Weights of a small GPT-style language model, trained from scratch on English Wikipedia.
Size: width 192, 6 heads of 32, 6.38M parameters.
Architecture: RMSNorm before each block, biases, untied embeddings, some layers without attention, local attention windows, gated attention, attention sinks, capped logits.
Training: a variant of Muon for these matrices, 242M tokens, 7377 steps.
Each number is 500 + 50 x the weight over its row's rms, rounded and kept within 0 to 999. Layers, rows and columns count from 0. Numbers have three digits each. The size before them is the row's rms in percent of the matrix's.

# down: layer 2 MLP down (transposed), 512x192, rms 0.0677, rows 418-463, columns 96-191
# gate: layer 2 MLP gate, 512x192, rms 0.181, rows 419-464, columns 96-191
# up: layer 2 MLP up, 512x192, rms 0.187, rows 419-464, columns 96-191
down418 102:520559466551505521582522600538499440493443471492429470540343507518545520536454548504433512550500455485457522515464416492534473685596479522538531522543504414439593510451636534634562543444403539594564447505540476450475477581496409512573554470483538518486493511501499525539470528480539440471
gate419 104:551458452438445482553430454410481522540492514453555567454578498407512544468507502502496497436367500526519499466498501497420581499467450536540572575549387435603439535530481525430511510569491619490493495585572488479491487481508547507595466504519534502568452488562481440585490499488618469538
up419 097:487507523461467482534516480413462550520494444540489565444535475548435518525487505479523492503531580473491517515544493553556468526484519483568527632459530422504516354488415483435502389439426519478534500560509530521483498510631570610390495520518463517477477503582516419510483428565424472441
down419 098:478509530552522549520530445491431424556461539535524493573451502472534517497567436541500564483524494455506564498507495487552432480412458558493534416588511551451554549460441462517486591452583436557503549497428509566599393454486513510504532417427614580505432474504484591508448471551469505452
gate420 104:537529496494590557467563465436433498444469467511591576481546491462466563599449530441515559515506529438535542530485541555469463520480575417428441537465350492413490574501459513466564554618567570510447595411569440525589527502518603552448594491444481440461548430522514419498469522501607432463
up420 100:540547589443514579414574480550578503500414528507524491431467488472515558441476482518592580595556575480514535603566468491546517534421559509467365516537414524519450498469567530440560618532542503452495482495491580415546486502602521511526469519438476482551564555602539506497484462527468459504
down420 096:548553468466489421502590520423470541482561518471488494378469530504463517518434544534450552445456479439537473460433412519487482590478429501475469579480529484496494546402468449493575567467563446571622413480471427450522539503518459490466422384612516519447550550580472513434475570364511456531
gate421 101:456606661473526565506506403526545543485469562543580508513403444482533509548511481507496457512501501423454515509507479490585495478505473584423515602507462560533465548486526446600485460495580546447516585544582578446484518414475524416456478484483527548457607539554443505571530619546512542404
up421 097:535418408488481426487408517543439556534444434604463516511493546470514499447503528426560554582508518491448429525499574441463529640464498495517519435487535540549498506543481575444449555471527425598499565504557498555394537478470515531594446471514392440419553521467506451484441527485569473479
down421 099:441444349560508519567553457538529511443451445476507472588533526430473515469534571605526517426562488423540475586407488545539513498597455478534564413515408508467573498460455520455467514563492485477464496443529564540569609593483426461561504496441490609485436557491584555421424398499483529507
gate422 100:471562525499473528465495497518496425427501509468495522494467498515503593457446442433502529515530525496501464534446488469508438456611529495472331531594494503410421506542551502501498446439603483552503413566467499544484420503437508462457568488464475448548453543413374462490488516492458516493
up422 109:429503526434501454473543546557521536542601529509449453596512420491443485474497515497496462432600497520483501490565561569448444539489465505468523440500597461525570401527435551523430577527437495479436469501564501446507481468481448403506607481541462419508436492546516519561517571517517485575
down422 106:525578481482542488473419528447537504467554503404544497522459557466554497541541487497476492470421445492507459429562503416491459513546512455580678546496485538478396612555514594517582526533607494499589465507495450402505437538583523532549410512576406481385545478570530510468461404424599445535
gate423 103:485452484481549463538583443482533407473383594484529511553576615535473501408515360407575485473556536421559519492516414566514465506493541528467599565409534540541396488526428497503512621558570535525469483534410438422569528482490509582605547498517588569537515496566439568530476495446499506468
up423 105:484586509568507468535455510546596569419605532514483592592410454497544482541469589557574527453508591567458522551482457431461448449423468440446478446559460514503513479471457455494495433522521483535430620474474537560497559462537514472477493455544516547534513465478554458535504429433503451475
down423 105:469550489420444463445562541485429515562484525398461436590511439383536418536559567421465394464507551497548431558541580526469441475488441579443371489486441466496492519510565577523503487484491501499541454525463391463476582606433478550510531498510620467569535527362512548440481515503479447541
gate424 105:527528465487557594478502482530547455483463502536530505443564526488427550527477414564550699515536527500477449595459429578429555492480465525402525557562430472484463540426503457442476474427565637461460518462498487535508484415445516532477457435503468542511581550489566590431536501450489454461
up424 099:518531490500484571479479548526389581489519538528451465517468535469554556470436606620469569489588496472422513584448433494525482502493489469560516518489591512543479415532504498492503527498453527495496497557417470465521411441588469443472507546505529441596449575476527522536472417556567471479
down424 096:521523472571518491421444482549570570590461583483530493517485483491598524567500427546593488482516387411482459494566472522421551511501587445483467523554447528433509464463444518490589585576610519517547479476537511430545414536426477529477489480472540566423507537504595552487516509552532584488
gate425 102:434470540520411459441493463510516494521495519421631657551500504551488504463507439539486547467580573439575555494478670619556431405512483494475545404502471440476533475459503481503501519552522445431511460547510473525574506579499551518499567447578492527490472484540420503507436519508481452504
up425 087:533477545493555461482487534578525518624571497360467532535410508606464471530452522442555456480490490460602526486481553485566573561490580474481377626467360522402552547466537465519509510426510510504533458495415522488497498419473466499420530516526512531511477522520512512576496500400558481517
down425 087:553521476621427455436565551495528499497491490535477462582562365408483516483545556494514547472434532532493470499463457506475499474429506516558566571528573389435495489447443545459514492550449466397456522482527563537489461485560527429507566520403600526464478566489616433432520436393526496562
gate426 100:536487538507466568470497438565578515469569537512573473450453517380445516497466520483533514426496490545526414537545556514446470549462548505533418492563512522534520485457551444494565560487595514406584508446485453520528542532436494488538463486506457608461560580559485531500497500541537540446
up426 111:473565516560601439692547565448466531495491555520509489497416539516477533534479458429518499499553500541464388516428485529443564435441435457510485446420499510460432484533463551545432444540538459555531453454471513512548463480534563495540569531471378516517389477572506517471525485522516517583
down426 108:441492510490518572498535498512475487539451460393444486575551512505521592461435509554555502510476534360485525429591436499500459472516521530516503375552682537506428450558513542457494544547481509463514598550531507416482535508474419513557529527539563482548557507455516488449426583607517499602
gate427 094:551471472534487571463435422488493553478576558514547517489489424527409458613525522467495526482509410507477500607488473430517534565432413501521448479542490494481534592599521531536483518476576625594529452559500505502501463490402400485455567466503503505416455428500510489452401461495418529528
up427 101:481505472527534522454395499509512484429520553538580528540482403398448417500458490418426535508443468480500514494537471368501461463508565437537429513507511511424628554495603525518546562539532637523556541568523473487448366543453491525468513461610518564494519472497405523450454421529380532500
down427 098:521452578484432426471561419447499528511575566472510551424431537584460487617445553412572465492478439535470538527489412424478552562408576532471482491531523495440496557559498485490472454538442588571579464554495544511499596455567485378538545480436534421407505514476480575497500507503543536453
gate428 104:524424463592435503428504516549533422518467497472628476430475399501509516512471464602493555490444500502435473568593526479484489465546586501444526499557549517577497479465541438487534596499493573499513467467482524481504556532522552418510540493546409481590505496474551550510378470482399514467
up428 102:489593518453581484510540511468536543384451460501541458492535477529454531470526499441508450514508454524472446436467458449442530431445361496399475631525506583549417556493466442438487416451467575543515496447559456521530523476486475501555473474554552477568511551439446443535528473464437472480
down428 104:519561567553551555506496460408519476594538445463503476459484471597548505516489505487570540469509394421480574413466592489510449556516469560534465479504524497592610570589475582512444497505452504556545495435465519424511410459583528439461559578491520481331545527468483482453474503540482492570
gate429 078:469590425549521536495439442490580508506475523562576532460501509541431532548440480531500484476498512549446446503560458556515537328490488583546537394458475560544530565511544477477434529540465574560515467578499392476521534547491435493528517597472487523465451626498517416552486481442462545416
up429 122:530281638495479571559484505499383558508577506486483516558564511447595517480535515511524527574429478443453495474417492418570431468555507524455542572510496488481499435590461550586507450534560385493431441492532490514479531449480499592452527399492460480573479453539485589474446564533449487588
down429 110:498479487471547475499576482470501527429494394582527475474402444517496446436456518514586355426462476502536549557489468469454509593569522424398508468513587464570511502464495533488431422512476493548524433520427470442496529548534436461500399423584519470451445364549479524514527470494553470470
gate430 093:590595512469467467470519597546512474544543443443603507469445482464585518520533544555507488529521547541411534444531493478489576512417481537493471464485522497447582487458517423434493484531524551558430475487609501520548506485504528573433526380499492484464484453543505488437536473545525543517
up430 095:527473483500546440482464386418482596513499540406523535482443490465522525512520485533445469457517473537479572460457559490590526488426472557566548438508441551572409506509481487488487447530529487446460412565522451571461539544498451507510476517481463461487503507506444475590465423531474445446
down430 081:515532529497515508479514517513425525557521480516426526555513392463517489391475513474460596495442494507544440530483522518450422477581577438476472539505438439462464514467486564498602514590484465473507570495585548509564509456436549570534454449478433561468439465521450535435496488533507551593
gate431 108:546523454464509536405510456422492489520450468488534478488470550661481476500439580509491438456500336553510600420588589535522582456546515505433462573524502477515513523540507509500436474466526528454479456389450490493521593520456503457473467448494466461570494493514532548480414483510546562530
up431 100:496539491455471450625490474487488449559484533516529491513475506551472487496598515453431474586421439544548464478398518521511528496431632500451550488486454456434554421485558413540445517430580507579472548536560469495468477465528487537511485477571517567512473477588503500427442417452519505588
down431 102:541447445454487568494508509473508559492422447497568552527513483480503554465508451470579568646553537555512484448499436455451556426462537511587518471375430542471526472497471505462473506437486549585474577524457575595453487450523511454557595532490556559447446504537430534543557437489441506420
gate432 106:471459553496445562534470500460588509466635567392443439568499450527462466497431514438445464490542423471484408495492478535462560468461492568518563523527557562407476516589569476573510568469571487523557509434544458517627562474354554451443485511483580519465521473475536521554524533499497561542
up432 098:442454427506545483426522458541452554450494555493508550546478474534574504466546508467595625446559583539498444541467406454541406465591520423499468393477528459545481467489480531524438455430550449539473597498358508478488506506458560647546523430496448413477529540548512486495455448501565417368
down432 102:554464463417498525450428518424436479441456420454467633543441508520525477435559445550471522489554498484472539489519442491538470517448416473468565548474585497510503531492458521495505528490490551482380485535434531592482500510610567528440535395498539584537614493511399441425564484426398570422
gate433 101:533491575554442558457459500533471519473512562493621486525458624476462567415503434512466532539400457524495515458456459525501573583535489585425463467489451556445470551468354539435462594483545561491499481535533544470581399479504498505417490474504535513510433486485466572467447538467450430506
up433 103:446465510518456489566524429522445534449407559482527431509463552536499455486487510522478513566417488577408526447452430464501497401466505532387484522497485508439527441489492475449551572507480512457497541483527441532469510403502469499452499470527559582457445581569440459397457470422483382439
down433 102:478586464517577549591474587517562472532549480514565575441509515516477502617512481468532476521496507504552470514519468471523491453554531565567439480522442509484516502441504527495520479433572535435487475540459505491475534458476431484473527560462428474565460467452471572548414527476544422581
gate434 098:402492495645571489479486496482465580459521433518510434523535403515448473609555490512517467431480466519520455475509457610587568469456448473545517494351517510498561553506549547485518428466489516522455530454542528565557629550561452509543496505560482430445502573503508522582415449440484463471
up434 099:579551476481520496527558514457539425603464397494497481530437588546411519605587557500461512502459452498507411600485491563458408501431607481467530488509453430468523543495521432492486432505480591497466480535530414392532498602484453396451470505484483479523445575556530467507523529571453501526
down434 098:645579516421514479389433444433557476496599570524535472595531439470478469460515453462490541516463532509503480467477601591603391481492490510492534473556536521521436452517464531563534457532449425481481598502535479471512471513442527491484467481439503511487520519456567485422521525521398501519
gate435 096:586581527515526537440509616528538557492477505558531465506420532541528495487540529458471482438538467419560573493491481532572530444463427517454437413497524482498434591507487458564421516499513538554437565491453434489545526516575583503517504564452388539445557518500475503542497465425568364494
up435 109:565591504519430452575417428515500510467553602562500403486401457486522588484535421422423531527493432594570590487521421530658506439421555429476470507475586511517516486530498464623525487551489479500520484604390586543441494378485497498510548541569518494472505562481420518492503415553503575608
down435 104:458475432515567590505560492577456489447513476469480446469413492449560520536522604536612529515449488522459502547467440427549440517443490435501488465502462497452516478416435506454557529439416501526474413528501561440493514581530471418401548433516527566439490535496504418524507552424499484501
gate436 092:532423536434519587507586430437528513538453508496481496502454572515520466559514481562492529617490438480431539545461451495541504526617475591462476541502499469557515559516502558590457506447399463458549390520520524474462542513435498615471549535478463528528521493545503506380427450489354524523
up436 093:429557464465508536471454537490459507425538535575487447457527459449464498376518466465493573414422544530506450492539464508530522451492529443400592556527506524524563446487521491531558505462482468477488576475408415427542446474559540458445538486527539523512470491455481528539593476422500538500
down436 095:520396480523507486524419495430564471559403553508490554541497572469529542492471521486474453540525434523476567498544476537450527469528513477539502470596538476457537512516559473497425496435494559609406582525533584558511429462443517474505408446317548536521477517565396524428470528525408453462
gate437 100:502487469510480558553456454455553441515533428531493538483631485628509478465441599473480591455434462476525535531490530612448423508487480451465557426528557490470517540419520507485426573486425476502599572459509547575503440453464408453454615523512524464448545568530508432557528506461538567470
up437 090:609507437455496517478471576475538438536507376505390554513547525472483470606462482512496460484292518501541461547461562536452470514444487492509486383466551526496486492441487465545600585511532508453424532559537505641502493489484488547485440523504535419537451609504513466534537494505490563458
down437 104:466418501475461428471465507549521431523477621474518505523484460503543536475473617519456482478648471508409427549514439483573509493555464456500462555619533534416569545412544530530422634569501510537508512413470571531510485442444448545481526552523454612527446505460478549447495577557524438560
gate438 097:564500560428494601439439526522545516612443440526522482473444515547424503505445475535451414474566559463524520526557517546457503479480490586447530568553514598387537449470396470509557533471492497528445487564499596489472412497501562551498529523513462514501489553558495473531496496519479462477
up438 087:476535416400492531539514442504517492548544554606519460501494504513522515498443401505448562511453527486462500463591439460490452507453438465437499475525522476543517520527490501509464536456469517524504452498433544420473520537469426477498510527454575547485510521495554550463422489611546491485
down438 094:540495522539597499581461388420494508463543590561517483509551487525480456406522446510495561552434420514474506458460435492546407535618470542517468487441549460570485502567514581491538497545564542485545624453550527550519487510578502400559495478480552522503439452488437513380488543525560549529
gate439 100:533432530504445463481488445447531485508475466509568508418532425546472450543600522594514507534450529486544501401515421525475403523550508525511549495528578454505475548496519565560444483519562451467492462560475555488534622510559476450440436560542487506533530517482534527470565467481496507433
up439 104:462615415428481556457502608585465541614557529425480519515442499494426588503504535584568483470530508462552475508491492519444524519517498450462464454652386460510496531569512540518463474498486534595453498491643423462415420529476515532507517425497442479453551464481477477614521569542475614556
down439 102:432497558549600465481467496437511445445513472522558501506493514546497523528511508472528515547544517431503570540456556523442475467519542505486430444415504509494489397613426446479504510509439532597451582440545448509591486486420407491535542450466471514453475458624448475446498519574441511462
gate440 094:446493422480584535506432477530575524494486509507600454575504571432489606502461528567444533406515498510493545482471517537461550452482469554554481558486505581450505552410468560584537501446461506606467437476426421482634466525448507463541419481440547425531511602616527494502485464507533474544
up440 099:506489470560509478491469434434518616506531502446462483487459533430511559508486434490448535503491500500524538441521384467552428486463529488467456532557475634445455423558473466564529462509473497530396512502486495535546550527478535488480519560632441463441507438510590574488473521467438495562
down440 100:416404489479465487598499482527533483415507423535542534444489488513508451509472494474536537527594464512548593450472532518518468550547464536451544399514573454509432553502510424507542465397462439427494506542474482404434455482574545402565483479503529545550520447478453482496531425559463585453
gate441 106:415472504631578478504456485540512533513524502517507595459524494565517552420590518513482470496490499472509535473491584564480503460472423497510539416405558541448440511446589576439567532589481468467535449529521463594460512455458496524523428495502548597476450500519505491558571424508477554495
up441 095:399500504442445523368562434556473551502493548445434448539522399534478494490488427489469437469508599518508549427447457577519456553483527513477556475426548413471429481535477567508472562438538486412511513416436511477450593512458433596425473415503430494469445525488491538463522471510546540539
down441 104:502504489538456505532511496557566539482564557555408562580514513438492518499587545539538522485486654512386532476528487381549547552399462446518462543532508450500482421439554451520543549493491448355518393551458433442511554530619469434545529528537446510463471482566459478486464439497499572516
gate442 102:460512476581496552467472386527549468487511495465444552512539441603473490542450420535474505448581616463438369542518534420463444526454459539536532557524490515519493498529552518503534490564468519545491456565441506423546513497475397482526481504482449532518518448450490400598428518511428531500
up442 105:463399403513569575443447569524511460584590578450537428513548565550485512551518424427461561410532491546513516422482545432488419472525487541468538470508546474446591532531527436520402482540552599548446599502389471518459465433436462395511479440468427444526518514450522455461526554466484470502
down442 101:526544481456506483394517515517524453454427485611450579536517504520559524480527568498525469519525475640463475446507471591474546481538535425428555531512565498517492551485538527449416451496463524352544524413529474585495486525478581487540497438497573468469553502461483541643457434454562546447
gate443 103:477489471561525518481469543497508557512565466474569501581500530494465520400550527528455585563612432569488541484498567411456520573425505534519524501523455494496508505512506511513470555512564588483450485467548544520473502551548587492639454482531416527560537532486486504555389512484451574546
up443 087:521473489534568515490431454507480525493559467512478532430493477488455435447394570478585526509552443632441469508475593564546573439509471488428472435502563418520477457437564513485488445501549462457364507461586519466516480520466505473498482521521506523551538410537552499497352554497457496475
down443 096:513421481511474545443554518495581494521445549463546495465486359442470483442516482468575468540457498494615538568458409437464452510454554477461595489544446565463552549515463489530499552508500572528511497398519521357541480562473453436590477544480418489487395534507513490474446456540507492557
gate444 096:545495501526537540499550527492526411474481485509564454427515539563504513474519513636545582508440535494400517455579592495464542467417479485537424499584533457428506564496549476413520501343516596417492472530531520537521469530529436545645513529546496510525542467623542547487471623571552542494
up444 101:465428475448712453466529491516599509506415503426483521496516534502518526448526512537523502624522526526503461455502563514482477476569543465507496569440573500384465499453530533444489632436481477462512531443514450489504473598426474515590498451529569458534492462620476540601531507489489454430
down444 096:522503452529482509464552461459460505401519547580536425550572557592454511490526534503539476474405536516537513490564466436494598476439583547543468531483482486445511539500373530433476437435451522495433514515541561507495426426556504440445580534511416467611529492509591498494499560490489503440
gate445 102:530612563462450478497463535468533508449597528465382517442437435500588631501526484634472531503476423458534510472493404481557445458533501565534448519597492452464437584537462508433545555532613552477507467535472505526511482447394433540514527492521419415488533453536540404539481512473476543513
up445 089:578490456523510522471421479429419507385535514482506586561439638485451522502499495538477512417530473508525648525569549538548520472588456506533499511480545550481580510460466542537521531465493500510516517492416497573510474512518495524534475485547445482503467512449418503512454431511479533453
down445 091:501467479519428541510537459494485486479494364484501504528392440501567414478559527414521475524518561505486492489438504495430458483553541460537531408437549581453454494553538534394499544471497550562540448543476548476553511582527568545513456527492535563539623440502392432429579651514579513555
gate446 097:543504447456551574503507477504467464476570503498495509562419515524435542474501468445611547493545589343494474516518534490460466494588460513597423559560398467481369492525512590489516516496545537445603499494511449537549449496533478567436453439500542480508501433487515497410475505461557483511
up446 111:556510461457477415479485572392456472488464462462539550519562535413542545441508586540455442600436539520426434441582568485513524464446585421453532427557544434506446458416638434500512517503469514418466480434535458555486529553554514500537429553531415530527506499544480508461535539460443489393
down446 113:493525513420544372520492539438465395561467534521530607559513422556499494466547480452483434453510542506511493510486497615484466567504376534414474490440483438543517513574545515476560478489471528587513463532487496556518473501455497493537498572462527441547548534466463461514470448556515470616
gate447 097:438429525521517529473478392371483464458517594480587408531544442433457501491470536522504498427356440520507489445499520549544508505532505553572526530560352573441552493544523445463554517656513554514532384513593542475483502510498456441425490519556450467509450516527487534505518407522444432504
up447 095:456460528532559503536505461491521516443459517495506564600443536480531503493507488484581545540510505575536499621491550554548497442479456480506573527534521451491407465513398575531446379520530469509492555550493432617547554466510504575626470496534462492450470566491540417598401588527628526541
down447 095:501570521482442467423475594509512534539476420488455461562523445499521506575494454456439524539507480427443534531459538459525517575549491461448510430456490537527479512501553491513520485516558445563514470521520469528586408400412485544500519469472587508555517447545466491493530555434441473545
gate448 099:573586547539469535478531467477466481536513500517564483607514454514487474575414540538443519505541546404511558432505529556400545465518508482479394554546437401490483559467500462501596530558541469493504510477513485525551483572484542402544497488559484571529488453490564492499477564511434511469
up448 106:524485455537495431488460513547517512461557514499390434475467470482468466431520443518458546622475516513544447590533518462552495532461432445489549464458529570495603441543501449486410371501508529518460527516508453562404442411508393540452522435562495463389503540444452481468512506497568492459
down448 102:459488489460440509527491475489481500419506417542558490480548500535577574429541483479518525434388486593512517503459482476494473435503505472481392496543367561418387553511523597511494482593481448530546486493449465406566507434486478474530516524523538478486513489473477493455536462554446482492
gate449 099:512522495520548509449478541470412437514560615477490486500441484464551571427541480554487494435478482506527538497446511529491455576534529539486500498499411404556474422462543492516541500582458526478483470510435551556592425500581479536493544526475494573539453511485527530474565471510488461582
up449 099:547429539548551624358513449520475541483550556511464562471475522514494561449516490550523473413416496501508530557453508624465558468534509452505494469499448422455591511454566527509477464457418522552483480563462461529560485473574560482388505434469399570492522506457434501537497356545476564524
down449 102:480541520479485382468559403391567591595468565511464496467548392567550455502436512522659458478454596425520578488503471471452437550581521468429481461493528499407508570488523504510404520557475496565531463585502512476489561546497554553541503562555524508504519412467549485558495481460473468536
gate450 106:564474488482486559433473470551534557499565475452494497414533542516461575495469425411530487424394488478553512455482489486538466532440539464534385392512584476578453532469444461537500486461428498480516446554556479475582497408477444498494618495499491404555495507451539482459548534517606545484
up450 098:529438511449560513525570540483519509520426502497491535517538486559505463452504631563401506523503520499470526596506509491463572502527491497490575526498397452561505419412489487509550532561537484449515570424615542568498461514536508569468407538406537439520561546480451368528476507501470449466
down450 106:554513503554443603496464583511470531446545509517520498502502422479473492526503455459527532529554535543437510488510528486514625478521586474465528509524517552459557450547449539490445460493566443500486491574492478528567503383427498506522527518531472584565455470583454513458469476503444553489
gate451 101:495390501399458516456495473529517505477595503433522557487499478515488582476428472581480542510557500493495504472554524498553495632590418433631459476526471447486495580464538521547551430459533498409499479502503514520507614444368582462640454524466491592473586546497531432514453479596550549512
up451 108:513528451501469438458507469456395507548467504542501519571487482473583429480498506447461577429590554466557460517520493528364461467556586457421441527441512564565535487501500523435517564572524501545489443502529517491482465523528551510536477514521480515548442488481614486483452471494465432538
down451 106:500566510523443642529465517415487501471406495462443546561465482478437530577537459520495467564493450468499502487490547435523572464521601587526494456475488461450598444522347504453486456510449486529457512457489424439599450474513519551487571468474505498503445513516432478426443519436475474610
gate452 104:508515462541569479587356598514478481570595552513576453406394488606546524496491515492496488525517540528508528538579463552530428436458534535459504497551548453463439481584498518467561510492557473481474460426477396538557516511408551446442547484539496438448478561500534553545515538621622533429
up452 103:604534477559457523521478553517492571379492508480592520497517455507528495517506517511462512537522472538506468533631450430567545592478526488554582533510490453455475493463513460488523380421520519494575516540478554516553558481500499477535478459518518465559502599454512447487528471359508442448
down452 101:475484483549467481547513478362552521568518532493515432464469509432447546526529472481545498425550506474464373576416627481520471554480513575460557458488461582488567502431471487530585491543461470460513484565592479458579484504518431518468490493446477506438523498504529489458490445431465562434
gate453 075:468530451475558515566476452489485473588549540495532476484527551507433439531550549431403488440486592414511522492540460481493478482514502408520528522512441419566550313480438393471472575539537455552498452454490458491515530461458490477556405439457510497565556505573537487508480459545454604441
up453 067:515557472495533391434512506470514525498510531500558499514497539405419516483473531511500419484449485499478475502512419501494468509380491544588390587550512564478575473578508510539531540464525510495554497430457560476503439454519375622508526471599520524506485509642552494446554428508609513407
down453 076:504500505498540477531529433518422486526523460554478515542419453395451535564496477527448542533545511500524541540479502531539527538630447470433518529540526525545546497505440508433533530499554484476559449474435531418544482402518592443484449514451392559545511460497431488566544433480417555508
gate454 099:535480464499549607509480454430545539483550455313527536521470468440450488513439508566471498449532496567497559506485546527517476486511471406523425498519526559510508511607487590508543477463550584554526490513611410540481500595524440458459478439540477526456539495562420567497522558527528528451
up454 088:547470503578473487467442492556524523446504578641478441554544584509474539447492514488524516579491575472503476592533421501465533506449552558564501507505479501519453526511494479453490545544464422513514436452386631550493445487417515534536463486468534566608463507404637511450389517554499500418
down454 103:540568525480493553482540560510389448488503517504440621526569540581556492463559465483490510490432425498542480496532436529358500451483523539435502480449448424462481428481470490498526423567555459474461453497493497518513572426518503539528510510464525540516494426564507473550474483577441528470
gate455 109:498536588546578535433419621544477471442567485477464375525483479504459514536475512615524536437522480481447471506582500588465417507536530438543538503577504427490498579460616645511581542455503540500440523459525529500554476538414480556539450553560528539472491501470535471445439597522539483505
up455 089:439490482492621516419516506536468487501582599536368526499531465539459476476542508468471485417567432525484584493520487539409584478509533482470497516559481417564524595450500506449600481541439470444539498569499392636558518459591530466499392513489513512468522453532505492427486538440482476500
down455 087:418505523501576558611556542460441492553512457441468513498427545415511473340428570471483518490473462518480470479425457509505559551485528481536575534517403536474470470471544415536482525548607487477446440557552544471543520513427494548502463499551525433451485430402545470441529502536525449562
gate456 111:482540503572568521605570595456486539487506583517476532469465472465463452483470489418559509417538464492539501506592412593618545549453514508588449436524431494471503489505456572565514529468505514553510474528580415560524531544565570520476575452510492511460499628420575462473453469560488517522
up456 103:450404590503494484561503513550524626582488480484460458507491469502452477474475526497496398474453549417476533444546602642507546460577604401467533472472515499561501490543609532465561524462481446514503550551455455529462399531552544551494493554450469430494489533500576592443602454580422527476
down456 102:509463525452462579499521422496455458477499518539511581477459527423513481521519567519531574442574409614497488494574544452473526465537543527529495480512494407455627394469451467461428509459544495436404601563559473434486501455517508447455503524507462528484415515553475466502514515462580490449
gate457 107:537546548528537547471532506471305536439481391580376504457478531485487543525473580460511500638452436412513501509450543514520475544505447562452552444479506633516425533510566443414464408536474587417558499551478512502512585511460532492506449462433458609515418494477449542584431553474546547482
up457 097:543623482587467634451459566480555489582521497455529575431496484517518490429448519482418529585463562560487455514549483493564466493431451524530516582439481487492549509495475522499580462390446536561410551544479554490540502581526544496502479439539577506441451579501564482489573494526534534512
down457 091:620359506525532454482429439463457544484468538417526474555483444533454513450487550625456471423530513466517527504455491510470526536570489473472502483437487423557477489446524608524459482542475522452446537428598544436541497525457547519534506520518441505455481546536498464399456488469476462462
gate458 116:469556449551592496410493516466565459628408480516458485472563504473467415474516443553531528511530516522536447521438459507469499467575451469447468512515515437431556557478481451470492476479467499542556460481523580487494460524536494527434455459564478460457503501460475532493566587483480532504
up458 123:430567514518556461431516516499511441538488475450397416492564472475491476606493532442478533539455488548525438545459482552500417484529545565379400539536472479535491608535502428380531415382460466550570459522494532542518469518499490480439473460536433534538454523447562486525505504534548510462
down458 114:471505534538512514513495460530550466519535494522550528495535534477480500524507600449453401482501508525503616460558456513522550476464514569536410556546504498489549441566451442499523553568425478465505576567443412474484507459510470493570465469439468597582575582522605499478453548499541503430
gate459 106:514412513495454518458464505473570477559575359528462474524511455553506496475553511505403451420551483536551384450548591456503489535492533511509463458529463582449472565533475529429541614493588518558509470416491511458489490636491502524514507537376439506454519548507551476543374442459492498477
up459 088:465447484460438540490518554448556443437524502521497478557475447518519558410518517531471455434580411595529505513558578505468468485482544508494516527475493454497497526504519506417498507581576512561526424501558436413494452480496643376519579442553443578479403475556540477418449573464431527490
down459 090:473431492460500539457600485447543529496509544539524589589497495467512437467515557536446518449551495480488495454490509490498499545460512460622472459616509528443502550432507451486484440492552500554546449528523539558477538528526436522409505592504538434471480460496560457406583519559545486477
gate460 106:464538532476443486586546579516527477502569504505462620547429447561530553499475540552449521486531547457459479484422498441511417479522453650403485551525474560505452513523437549435529546478556398449500511478455528514500567572525501471538480557496492531480489459483505480510587500345516426458
up460 107:456523459474586449503573497470495383503443519513512512440536490478529501533537544535528475588495529516518497545555476534534605493498590542565547513549517497496452585485498432564518476562480400490531486486492544573485619544489597512439516377593469549512468522512554606500460466468482389521
down460 099:565557431469445541567534577515463567579484473422423605448433434417524568513452519516503555559553547515549537494461510460489592495505552442521572497564465470516470510419526508535507521525503561525526520476574476477482576582466496490555458433532602470461423491426508531403548435554528452498
gate461 093:525540453488537491462453515460500509457579487463519522521516475654521475525507512503446581537501541479501579483467480614509444436526500477533500466590455414503554508433601526586482521561561506407500532537589523494449457459638515506508512560419496420502534524578484512531487490371500573572
up461 086:470549487514448530483559511504561415586490461538424461482486404473478596496459509471511484470407479486556487466493478435475391602416493467521550518512470452475447433520609540463555524484560458506510438448408579540527550447481488498484490525480438561530522445543557449468530479420511426545
down461 090:474467467435506428424556557579437572451484544548591428510597496562542537524460440558522444538454440531460434565445487451579515391563534552507432604435444470539475475531403533466533494530478568478441590513460506461526441436510503564559478560485558608580499510519565512546517541520497547569
gate462 110:462545520532564554377503468528529517438558481525468439501500485475469619474564473478598554520370545496507539562501466418570528589486434436579434419470517469528550503570516534598564501435527546481522467496510520492592491466481487468605578399560578498454532532576518464523511501414500550552
up462 117:495393589461553444557554444528472522535505499555535558509474603475465471482578402433420464540516492472542454504517524475467488564549499561480548378501458483514434489455506524500467479535438514671451517433534450472546427508551500515490561498483470489479432526462533541578525494530601531465
down462 106:514550498516501489504537480514518526491453479522492524499539485582527539536524508526514526485482550416501465483492474524396477461506571406531551522530449605448586575529509472527564489490572573565511448574452499511497547439492526502490542483536504442495480498476507475461483580478584469547
gate463 098:441440450495493472532493663396548432457499482470589526424548593585444518491443445449522499560540461538545463496457467474474501584566468554449546515500498487572507452524396476534542506463469525528621566445420471571528543554519466474487464504491502481524537417601599567448575595465496462502
up463 106:442403426475532510500550596463475524491521537478495522463493538546485505483521437500623497567520540553569484486529474391389580543514415603493521511511487475590402517480463457564510462472515512499439493521487524488511527553498508611504517481478484453545484530593597491462510516559455548475
down463 111:543415512486508456573468439518532519418532503518563486435561502519551491506442544501506457475560561476518579465534449581535557595576416566527575568613530438504528569499526503447433576479384448504496503480483506537437406576537484476451417498504574519493519546458563558519483427507529470510
gate464 100:492526498463542544480512497517437516449469472339546518571623431506485412485538436382450433427515605566548588539452525566530428510501519479471528510440477464450517460534443438476537498573526522532542554466452531593482509500561512462512515376519567584589512442449550519494549455556542475444
up464 099:439452524516518565482527495484556496426469509525496588475503474398553504497449425488521445491476571496480553403509544492528497486551530557495557471388522453451463556413492481561574603581574539527529591465499489473470484532604444494519519441556528522560506544508495422472546454508481553509